Part of a small language model's weights.
Size: 10 layers, MLP 256 SwiGLU, vocabulary 2048, 0.748M parameters.
Training: a variant of Muon for these matrices, 140M tokens, 4270 steps.
Each number is 500 + 25 x the weight over its row's rms, rounded and kept within 0 to 999. Layers, rows and columns count from 0. Numbers have three digits each. The size before them is the row's rms in percent of the matrix's.

# up: layer 7 MLP up, 256x64, rms 0.505, rows 207-255, columns 0-63
# down: layer 7 MLP down (transposed), 256x64, rms 0.257, rows 207-255, columns 0-63
# gate: layer 7 MLP gate, 256x64, rms 0.524, rows 208-255, columns 0-63
up207 097:477529492506500515529506495450541495489494524530499512530493556515532493488505464505473507516560445470525491520533499509489446538513501501460485485500479486551507509520479527513468487498477493
down207 094:520445519477496480470470525552530526476527445456490493530476525512445510544517496499470505477492506524502523458517474495501542518489499471509458529514499478492517473477505516489501520486494502
gate208 064:484518513497520462494464510549487491514497511548497474425534459528479512531487501522467511458510448530542493498507513506505492517509521531495545458473512507528495476517529495494509503481487496
up208 091:491513498475510517541482519491542514550502454468507500486495503480517519524482480503474518548520478482480536464463505487460517530540460478511529469499498524486468496443511502541487508498467481
down208 101:500508501506472467494453499516463477473490520533465496494482458495481450472482536493489499460479507501506475511532515526494461501435524515501470534494521511513526503544466480459485491543508510
gate209 075:492486481484494490493486522557508537491490475492535497483498462544510514507499559522494526501468511519494532527477496508455535511509484487547505502500476556477484511467523465488478539512542464
up209 080:496500535481453505480477484519503515540514502514547507472535478471538524528470516547541495514487481537498488525555480481451527506521532479496519486528520531476521497517528540505530492498498498
down209 078:471507505475500476502523515500500539473496501501485523520503516519480520458474493503472477509452501589536506461520496485501506513465513501491442449489519492480515462511534497508485477459527500
gate210 099:540506501482547503518494506535520475486557523522510503529468517485495504482464518515472497496505561446484465528485528543538499488490520462505494517499539519495492497464495519470471512514471531
up210 106:495487531506467514523474539522452434506507481525514474517481492504497493519529516512482514521502508504513455518508505557452507465506516503506440483476544518474485469509486517525491484504499453
down210 102:513491517516487511481519481522494492481508507496495508547497478492478522508492488480509518508507552508545506531506537504556465545502482453533509493536501520545467469507493520516477487477545567
gate211 116:490489521477461512496488481512519458503541528505496505521462536496462507556516506505443491541524531477466516528505460515513504515494550494542505509476503457518523498478459501527486526504504474
up211 106:486493437466496499496496498472490532497491500492504488510527505467508493490530446517480506493497481528474475476521515514484447511485505505487531512513501534558529499566528550529518540521502528
down211 104:502500507497475514520465459446509493471475489524493480492524510514505511475501489491546484491503540511493515495447504472491542456532476511499535508499476528487497513550440518470497453453504504
gate212 104:523453479513489463520550478503508509474490530492489476467508485522512442492530476481534481477533490488503501575510495506514489539504531491523518485482459491527515492456526529520526493510471512
up212 108:514488517469535464490447482519556478481531482492536498506493526516484538488506504504486493519493475526512525498510531471471467469481521520506533492496534492512522488514514426502524518544470534
down212 100:507542530495478499534520516516530479494526443501518509488544535537520507476487532506535477523483499450509528502498491484496496485536500490508553537470516498512462484500488463497447503470501541
gate213 093:467455506500521496512492555506463568482525511482505465476498505502508529450483530524518492454474508513506558512482511517510545502494518522486498510516489490542511478483502510548484497464501473
up213 098:506512490508521514507518469523558517504492502472480516494503528525509517459483508522493503477492525469535483506506458527483501554456510512478515463511478470462462470498499488553497445505503449
down213 098:478524470493453515445446494481512465487498544476549483522488468486472477473479478497507521537505522491548481534483500478479468461477513515533516478507497493507480479518514469482501525471526494
gate214 108:518506503509515496496449532523499493464549504466530499458491509527548466474543468502528475495525500478502481501507517487501469539523490490490476491459505464509541459481531487501560493515508479
up214 103:538514524480472509512470491518496484447513541477543491483546511472503476523478475484458481500522549505512490500519461483475500495468465500493512506511481519476488491487537557501465447477486509
down214 091:530476519486532485499504473491487475564459487479556511505502502501496485486511514560512497477514514551515484507469512510481472464449507477474530500533512522515518461462515530511507537506512477
gate215 091:447530504484497545535520515515497490492487545493482479541493484434498541552507523512456495502496478503508526460542492543455498506506483541495505522528503498495492538502502482484521514486498521
up215 101:491508524478499552519544479494518518492468506559524509486471480479503489495456507506507493503515504506500527488501522485467507499486512457468497482503476476573478501520486445567497495540486509
down215 101:443527491481504497502512487552493490511516507472507480545488557533519486491527493515442472482498476497500500472496520492503463513515483552549493500527546479477518525506514526459507485474516482
gate216 102:510488534496469485492455499474492472513486531546473451474481502499504488512509513511513497483509495433484470505492472457494513551532535482499460491487516493523570481501493479496528499516502542
up216 107:457519535490511465496495454533507506484522504519472478499491534490469478478552479482511528489526492522458498511480494505460502481471477489521513503571483527451484492513521513468500517502476551
down216 102:494537475512545509471492468505514502517528505532501476508510453469523466496530478466499506510509484454517469491538505515528535513525473545497505542483491501453521545453499499462529510517482506
gate217 097:489482487531486532485523520499502492551468454486483505475467464476476468460486459485487477514498505506523510496497515538464527442499492500521509529467526509444487472466488545505532490516496483
up217 081:520477505497485508470506519483503524537541516505503513450483519494450495470519526532494497499507514521514503513520513444514438532497487469544531461519497520464526477538548507467496490476511503
down217 102:530526518529513497555477512488481538512490530466482515493537511531473556513469499486516506474483540519538530491541512491527486491528495463517456472547486473484497489497506484476520472505471476
gate218 102:501491504514517485476504453493513509482528561516510514523494468521488475512506484506454484507498489509485535496507467476524485440495494509473479494481513439483468473462474536506438495495457478
up218 089:563562473493563508482473500498494480489470484499487506539469492493488465489460496509489504525441496498515537501485490496497488531546482530484465517456508488490510517507505506476516524477535517
down218 105:507522535529466510504525544495557482507457527462488479520498475513443458472484484514482520527525517500506496546506502481520523505544491487531527519496498522495482496490481490487499545475445515
gate219 103:441512502496520521465513461475510517508518536474462549539520524509521526491524465479537514496517493467473533517484478482500476481539513501495473497503507520537507481519490486501487491519558553
up219 103:507461521500506524545529502507491508493478489469538515474516509549501494480475568470491504482445491534516475488457477480502523510497524538516527511510501525488493503527507506568492477493535481
down219 098:531490479506506492513482516494517577487486528559505492493491531550462481454480523493530483519491542503537545477474512499534518466496542493456494504521500507496500501495473523470489510500498477
gate220 107:510471494499500482537511525494472511496492480532482500526496488504483480529499474503523516575504452483543512544477475496520533546511528543514484492455458483497492518526477468484518481532532515
up220 097:525486539484478495453510510475558496464489533509467497500540486474510513510524530517498519487439496549494514521509509484457514500518472510501503530519553463497493453483516521495484527528512487
down220 116:510503541515517525505528520488527507506510495473476493504499506502514489473538529497526533487496512517501524506503527485475484458478487501528496490524558509566439504437528475504486544515466474
gate221 092:454504481513513504509578445523507532512469462496530476457513468502498493517515474489539496510505465527502509508543500504511492498492488500490472520470487528501482566493499507477467518501502453
up221 086:499498519482481513461500464521511441466463470494444491511525510509519497496495521449525523537550538478488505513491512505516508470511526470486468484544509484518521467472468515496503469531528489
down221 096:504505483505533487494558486507565485519444511512533464460468536478518476482523514541498516514516470496489565500489480508483529486493517468476506479463499522495493494502516504519446495510511491
gate222 096:489460516491475485517509513469535460515470467499494487489478498497470511502527540474504460541526502474497508533503520505503537539546509488526473471527562481535476473470505503478468505522533480
up222 102:478520495486523478478479523500477537482515497502528461514489497510518526507467501531507495504530474514507592472477477542452488473493484502485509476523536495486535500491491502471566513508475505
down222 096:526502518487540506496511498519539469460549505489501491525480489482540474487535503524462500459529543516551510496450497492448495501524498478449505509502463482502476504489527481509528538497476497
gate223 083:494474545500540477487500512487497485511460519511504515480520504505524516502515462502478515476510474533536550499516535479456506480491529566526496496501499520494486500477475490501505480514501406
up223 103:470515534497525465504490531504479510477504503523558518523453538508506516482483520502502470477502497521489522510518520511545426522479518502481448500494550527530507490481521530472498493497475468
down223 092:519456484507507520512470487449486499527498464522480509487519485548500514521460457457516529516509493497459482512488496512435560519504474533511506495472493491516479494483517505547505522491510540
gate224 100:529536515496451515498475464501528516466530519459536474484529509466509521489515520531503485451504526491522486488505508489501471569480488516475530513475515444520508502481495513456508489484508536
up224 097:480532512515421455513504515475557471508500451531505483541499488501488498510494492501517533472514493512465483451514484489485518503543526515479516487462528518522507476503522473503514483546513505
down224 097:503512491508521511466519507444470515491483514506490546479539488537483485503507508504514542475522513469499477507494520522513537479487516492552515491549465513470512496548513475574466517511508516
gate225 098:526524533534532543485483469523456492462550501455513501528516533501549501546467511532483523501506474496493472531513533484504471513501506506525481531457506514487493512481465524474532519496493492
up225 099:455533539508481477478493475464477506525493513480551524480501485516489448502485505452463527505527495491498540493527461486487486490519459460544476518527496505507455527478491499497484532505506466
down225 105:535517527498468480473492504453528502494480480489459506492500540542493530508537499521520488528505515511413483496504510492489575508512517447493478510489516469473504499483512518524505505486504526
gate226 083:478552525496485512520504487494473525522503536487470506494484470465509512525476530533468482454487507484498479520498546512480493462515453472472521515486512514482525533464479491490503555457471464
up226 080:445552509464525480493482443520504534475502499509503490496540523538492508496463480499508454518467523477510514481456502516491454494490516514509459477501530447516516520527536478504493515499512512
down226 086:532471455507487497454522505515490525491488453517490499528463479554503485512493469478533526505516494479448523488488458474500523511526475498505517539481515516540443500471478512491536517505502530
gate227 104:496496526480472503459456467481519473456495491477511486499495475488488513481501534498521458479444455525474508505490472495531478511491469529471512468499452519515543482462543488471492497469507515
up227 104:520537487445508513458479517487507510521517527514463542530526512491465476539478492533516487513522519460535489515501496517526502489488498476431501527497478479479477529500493487477552503463530505
down227 095:504500478513510503464460493480469491529484545461500526491495490483462500481484501495502528505448439543504448504504501462482487460474476485533507484522502509527542500502476523484534522488491550
gate228 101:440502527504494527523476484521506461499496529516505500510449487471505468521495492519528469478427481505479495490486483461555515501517529497484513481506506516505471508549525529491460466494478520
up228 104:514509512506538522481516476503487484506498523465520524506541547529556511480533482521490524508536528534475478490529539474512452518520507482492482493449460498499510539492476514517477474542477490
down228 103:518528503452544502485447505478549505471507478479491549515506499553509450447494526510472520506496518511500509494471517524491492529522467538512492526491494502467495545500500527467497463506511513
gate229 108:512498497526462458534500496500542479458536518522475503526502547511503468478535480482514502495494519537476508535508480498502480508481455516491485520558488458496446541504504532506477521520517470
up229 096:470512519473499506441520526482532499485494488489506479502523501508530474490500492488512476500483474480521527469562498491481461479550490513488537463500519503511524474546518479535544493565520503
down229 099:478457500509469534518472477497498534517428501534519453469500491500481470501528463497529447517507501498491480511535512497504507480554489511494484519529510493491510512496452510533477512497556488
gate230 094:466498482509492508499515540511518458492493488527481441560535496475490479532529532458472509481475468521508482491557461484537515502495537511514498474484497479505481542458488506483479491483492497
up230 087:426564514516466512533528505527506499487497446505476497458537538510474507522513525506505506510518523464496463520492500470505504508488513494466480501507476499489482502517515475551548498503528477
down230 096:491480474505510477543510456505483523531496499489495499495455540522497548506517460486455531528491492547566513495499504472504504484502503506487497513520491564517498530480521486500520548478528471
gate231 101:506509531496497475457504504443459516470492523513497508512515505498523463488478516554521489511453483544495543531464510480486506472495518522497520485510515527452495516484528465527479529471544485
up231 103:500528506507489475504507493497496503505491531534452498551526528472512490471510505498506482517462514483537508525434523484509505542447504514484480466506552480483460532489482531500508553504518477
down231 099:546472503493503530506485479460486512500505480553480462501499518436529501514515461516492508532469475522523482476541454544474492513489533509493484476516530524512507482505522511523518532538468485
gate232 088:452507519516538477467456486451469543512576476517542505509502505506471491492494521515523524459502480481467509519480504529509486493515502516516528528503519489511508509542507530454519509475525504
up232 094:493509475497462443478481488486541484502510466484464492577505516556473518493473533517495494511508522482462518506502497514471503523535503506462503504515483460519501484500492494493459482500563501
down232 091:522511530503501525532473521557527516506455493499517497495502510424496481507508507503504463502501507524466505529511498546483480484538523523521483473509493512551547509492524465510465489531535471
gate233 103:509495504489536515485496468529504456483501551525544498503488516469468479486511501481556472508509508527498518507461511483511501478493495503437519526520509525533526505482521481473573508488460479
up233 115:490453497525499488466489541467470510494529489517507462535483530484456509500549550509441500533492495507491509506474479496496536491507470484534534484510508463474505509505534496518537540525522478
down233 107:515531502515499515487525515502513491513502505501549427533492514475465506493505488465481487527478529527495507536431490523491544495492482511505511465491531492464444479508512474497497519462542492
gate234 104:465491541497523545525492485528502475480557438510522482488476492503553485468468481477506497499518495456461511472457498502458493481473510486495512488532471539497493503493459504518510491496498465
up234 104:508506495504518514454476488516473524501465484530487461505478510477532510464492485528455545477496487469446467493462496502529466463493528488523535488463493482505491442478506535489513528493487522
down234 109:494511514487537420484490501470484474509493496445457529523495508487493552498511488498511493499445505498493490486465521522510527444525532525512487477545514489499516492501529492456504525527499512
gate235 099:497492486510487510473519436507493510510524532493460532504471481487498513467542514492486496487484508544434514509498463506499518534549474490506525468520504479535491490542529485516497547546493512
up235 108:522544513478566494492478535502484449487515471480498481500488498529505461516483460512506508543501504508516474491491503470517498485521475539507453487460477570482478513495508518456526513514511489
down235 101:469480489514489503453483485546473471477495495501475438453506482477473482530455501450453500479491472495486490461494510522512469514485483523510498510522497487463494526528487484543512468520509465
gate236 115:510467504496528538510473505512469534505534468496490467550467527496552498486469510520474559509508491531471501524485477492529471467484504496494509486456483496513539556516466478503494528503501519
up236 114:528435466514507496516512500471489515539461528510477563501465521471504499473543482532497541514524506525501484544512537504458484496506503537510497503500502489468466474489532471513466494511511514
down236 109:484539481524491512472517487468506504515504527546498419489457485457486495506517516501524508512549515486464498508506479516522482532517535525554514485534519519480502495489508537513508458467483501
gate237 102:496517506449499482476505505504538481495505514538493493503511474488460466496534462449499487502497539465519491498476527513449480512500541501461529501456491528513522550519473481497517525519488448
up237 101:471472491485552479505496518497524553441542505504516519489467479475522524456513459493517519504500534500514519518516527520487516448483489470512494545529477482491491466504507475501515464476501540
down237 100:447488516519512511479511541472505487475531473464488538542513501516492467509483516520483496501465477525525518518445493425457483480515509451496507473467510489498478509466530497511520503507503514
gate238 100:505496451534528493511488492505517504510508476468516558531503491478471515481474477462550477491483510513523475527510476494496526517485514537519473526458474511491501523520514510456470458464497558
up238 093:483502455531519564535525496476496508496512501493484510524490519452488531492482519507440504501491472469477469501489479526564465500481481483484484504489449551522520514479520499498534497499481493
down238 091:466488523503522461492510522513523484475505506514464532489481487523508465492545477508471505517488564532472534492494459548470491533468519483508505557498489516483506530462463481460495499511513499
gate239 114:482522507474504538498526484516517503477531520487507487511533498439467444528491537483508525492481490488507478484502482484485488490491524475482522507497487551507537491525512507537548536535440462
up239 105:467528465524514460536525469538492477486465469509489520502449471498512463513500510474540503494492531495457508531514515527505550480499483513497500550518522533513538501507488551482510486491512472
down239 112:491489506537495434483476494481491487481476507489514504475441514488515501477538550485499481515474478521517522529467534532494481487504509504440493506522520471534532530462494499484511459516541506
gate240 094:512523508492492497504466500552527482531512501482526477469473494488493489547517508477496538496466506520536491514558491485526541561496490502495522516486531487490489522537531561473480524488477475
up240 101:503474531516482479497514533534467518507508484495466522513495512496529530470527553479484529489495501540504541482461558501484527499443474501515516526507442528467487507508506483502487508517546484
down240 098:507510497510468502472486505463477477509470515510513497482543519450487527517512483519482561516470485521487472501473482481461521439519491456516481483520469485499481539486488514515522525437490498
gate241 105:485502477476524469481476494512498475466497516495485492523497469461490502510539511499513509512450460484500512474471472486531483454528533543501509438473485501530527480439522496488531481526468504
up241 099:510494500461522521529502462459484517503502459519503505485487529504500488505527478532542539494488506501484502546479506479500497475493486481418503521504496492480533475519460500534448515443496483
down241 092:471491516466496532542510504500512504470518527479528560501499493482524465479474456517555493478496547499506525540493522509533493510490481528529478545465506481499516523515483537498477492468530526
gate242 099:486463526504502490481517448515554509470445518537521479513464541496482476463510490493498495541496498545545534527488481505477540500478482517472469488498502475523506497515480475542491508495476476
up242 108:529530506515492494507530486502484460498489490489534469453537477537495463504510514454506505483529518470481520447495480488523452477526492521467476484477469551524506543463492499484519470483507502
down242 093:516479508512472494455526484500513485497506487508488501542502491476450471517534444508465517454536531491520476468508502499475519473485539460476490493532486509462479518478460458529494466513509525
gate243 110:515491490548537543482461503456517491535503541467501499528485456483446501513521498487491481479501472472490519495513467505514487479507498528536468532517528499506506539533495521457471497469457514
up243 122:462540555491497501500515511491493483483504471495493540452519512491467476499506517491499505509527537554507512507498547472499527491496500422505540477522467511520533472488502498542509469512531501
down243 127:514455475512490535477504503514461488522496487505499490542468512467486550519468477501468488486514475456547493471545502493492497510500478534552476514540501513512512510540505511483497524446463504
gate244 091:519495493472527528554476502493463504513515509500536505496460530461497491530492498469484501489513442487499531490551522543526467458512530453542481513474515501533511526474502507490508533523486499
up244 086:462508476463512497478513474492458538542482491472472506519511493442526491484531519502522495514517538484491519472514491509514523493499522488483564456548496513514503486502491487507483431524530514
down244 090:565477468492508497501517507513522459459474478504498538502495495503523490514479505520540509474461498507518531499440431460474486504501474493515507501543523513557498518490506488497478513513468508
gate245 112:468488521550502493524462485477481518521460516528512497494485456509535493526492504479487493456450473450497507502495457465538504511520494533481522477477522509504538532505490460487543527493484474
up245 101:476499490502531462503497482477434501489507498513498516482466493512534515498482513522498518517478523495479454546407474471546494508517489475511469494470500527480474527485528514512536489509495495
down245 119:515527495501519478513484494491513521495489494523452522541545499597514510489504526520507489471501531439466482487495508509516542490473498531526503528455497530508493470514505507486500499492461517
gate246 112:524506474552514479449482533483520467440490498484487473523499509494461484456489478477487455497505502465494511548474539498519526494512511513516491498530526472535495455487484491514484461531504508
up246 117:528522526540500500480470487464500471500509494523500534508486482434496482496538501524536539465488487495506461507501543485498520505530514508467466465483514478533485466495496470470521463447489527
down246 113:555495457483499487453546536508517470464490458518521494479495509496496456530483495473489513488454484482480504542507503506506501518485437528497508498476483529482463500504469526542491512510484464
gate247 111:469498505499483527514489469520553517484504514465460463500505538475487551505495464507460497480495493457480515519517514538479508552503524447454500515531487506526512492520533498484485539515476513
up247 101:489533533464522499490501532491520506480472480464469502469486504502528469496542493518475494470501499481518507510528515455494488529535464495513551471537517540483469497499465506499467511551514445
down247 104:503527532531481541527521497478481541503530496456521486482497493484498502505482492490509495522521505525543488490443508496538506504506453465491525444529517536510517488520528484550507485523496443
gate248 067:502541464477519453494511502494463480494472499543496514466526510541483523496475481518515480510535505522536496538498488509530490526505536496524497488512540453494486510475577490497542472486506515
up248 092:504544498523529475486500506506516564505486535451468490479505520487508512492503488545483503492526529463488551541533488532513503479499470479531505470514448486519483485522500453473534513507512489
down248 102:472468501500515526431485511485467470490493462536478514501506496489491500481495489473448502485494467507504476463471526486455488525488528529480527532502507468473522523480471565513511491465520494
gate249 099:513475471536529462530494506492539476526487474547526513526441509497505473553470474467493515539491511544491480484496516482513484518501512462528445519498483488528503491536510468488523492511521506
up249 094:495493467487541540485545489505498522509526518525506476504447569453485506458479528493514531514519513531482534479501515509508468463491535483507478484501521486525505466493523506521472499502467541
down249 093:457478498498474487489541488510494487514511474459474465494496484497480482449529507515435532488506514484502490505493460515473525456528525504481523450520523521514457484465507521494524527488513546
gate250 084:464447504481499492523434490499483538490494466518509543501465499545521526484495526488532518469498488499448473470487485499493531468474480531464520480487508500483492485521488558515528478489497497
up250 093:491494506540499526516515529525511467490514505479524507484469539559482497506504490480536447518524516477485487543500501540536478524500508488478450508539511511498505463539508564516483467502482495
down250 090:498454496502513502469469489461500513509516466463470516484478512451518469503508503524512518533482517510506461514530460471509510480463532500418518510464512514519508531490534489514509466528523507
gate251 092:540476501493464482476528545522517481503490525500494512486501543501528476471506478506550497513502507496539526478496540498481544492511491457480517517539533486540507468497499442484501517502560478
up251 095:489467485488529525490494475519518495530550493514547488488466451535521527511463499516474468503539493474474456471522459490501493546514467474474492479503517523515506532523523495509494497499443502
down251 087:541509539502511494494532503517528507471519470472462502509477551495494505482481507476491473505502498482563508528515482498490540472465551504472517473453500501534485487518487459498485465503473552
gate252 077:397523507488473469486509529505465536470501468498496497493561482499509537529513525485498492492494456545531500527471510504524500509465507504527515499503493515522489511505526502533517508477479486
up252 094:503507480495489544520476503479511519504481482504569494460499526502449494517472501470489534495523471534500520511461504504528484533518465514542494540507540490495521481515490533428504503508506479
down252 099:520494529522481469490514472478503470515480489465464522490482483477538529497540465525483458534465499461481489473548500498493527514472501491474481471443503501542538481508503464511487513478488534
gate253 082:507538469494525521503505479463504477537472514507485485467478525486490523502483539492490477475475477531453471521477506526469475504512477447548479456510499488478484462463466502525493466463499514
up253 061:476510515529463510472494516509516500478489524513534451504497465447520488544509487498521558504476498507536555533523478502522518499499523505476526547490505496556476531497502496469487474533506486
down253 082:457534481552518509526513497513518470484519513517516456459529510480478538507514501463527492512510517462481519524469477547473509525486509517508502446493492492500493535509459501529474483468553507
gate254 101:456472502531512522505480529506519456521497499526499496529511504498543531492494486523516498441497486520492471518474489493503528514514514506500525472500560496555517508500524501453461463516478560
up254 094:472525484514518439493476496500505486474528504481499487526474515464486522476524491464512484473495527454492499504493510500477496434459533523518535500525507490504536480442495562517482514514507482
down254 091:527487478501507546523495467526481542523531477496489479516529537489513509526492498465534508479491476452518564497508500529497529508520454514481470515487491519530479497489480499519551483508537449
gate255 101:484532511486522501471522503488487507539534486535448477481495490504511493472490504521465533541517552507437553523471452489492466491496502516502511489532516490522530461511477514471522511519523510
up255 101:514485459521531523480535525495512548516502508497507501469502495516515551482469501545488505511543478496452488481463521511509485492498501501476512483467489518532521509517494544480559548540463519
down255 102:515523491494505452487508462529496454484497507498466477534491479506515522504503515527471504468477482474515553492531532530544458492490457453483504515473531514506531508555463504512499506485514533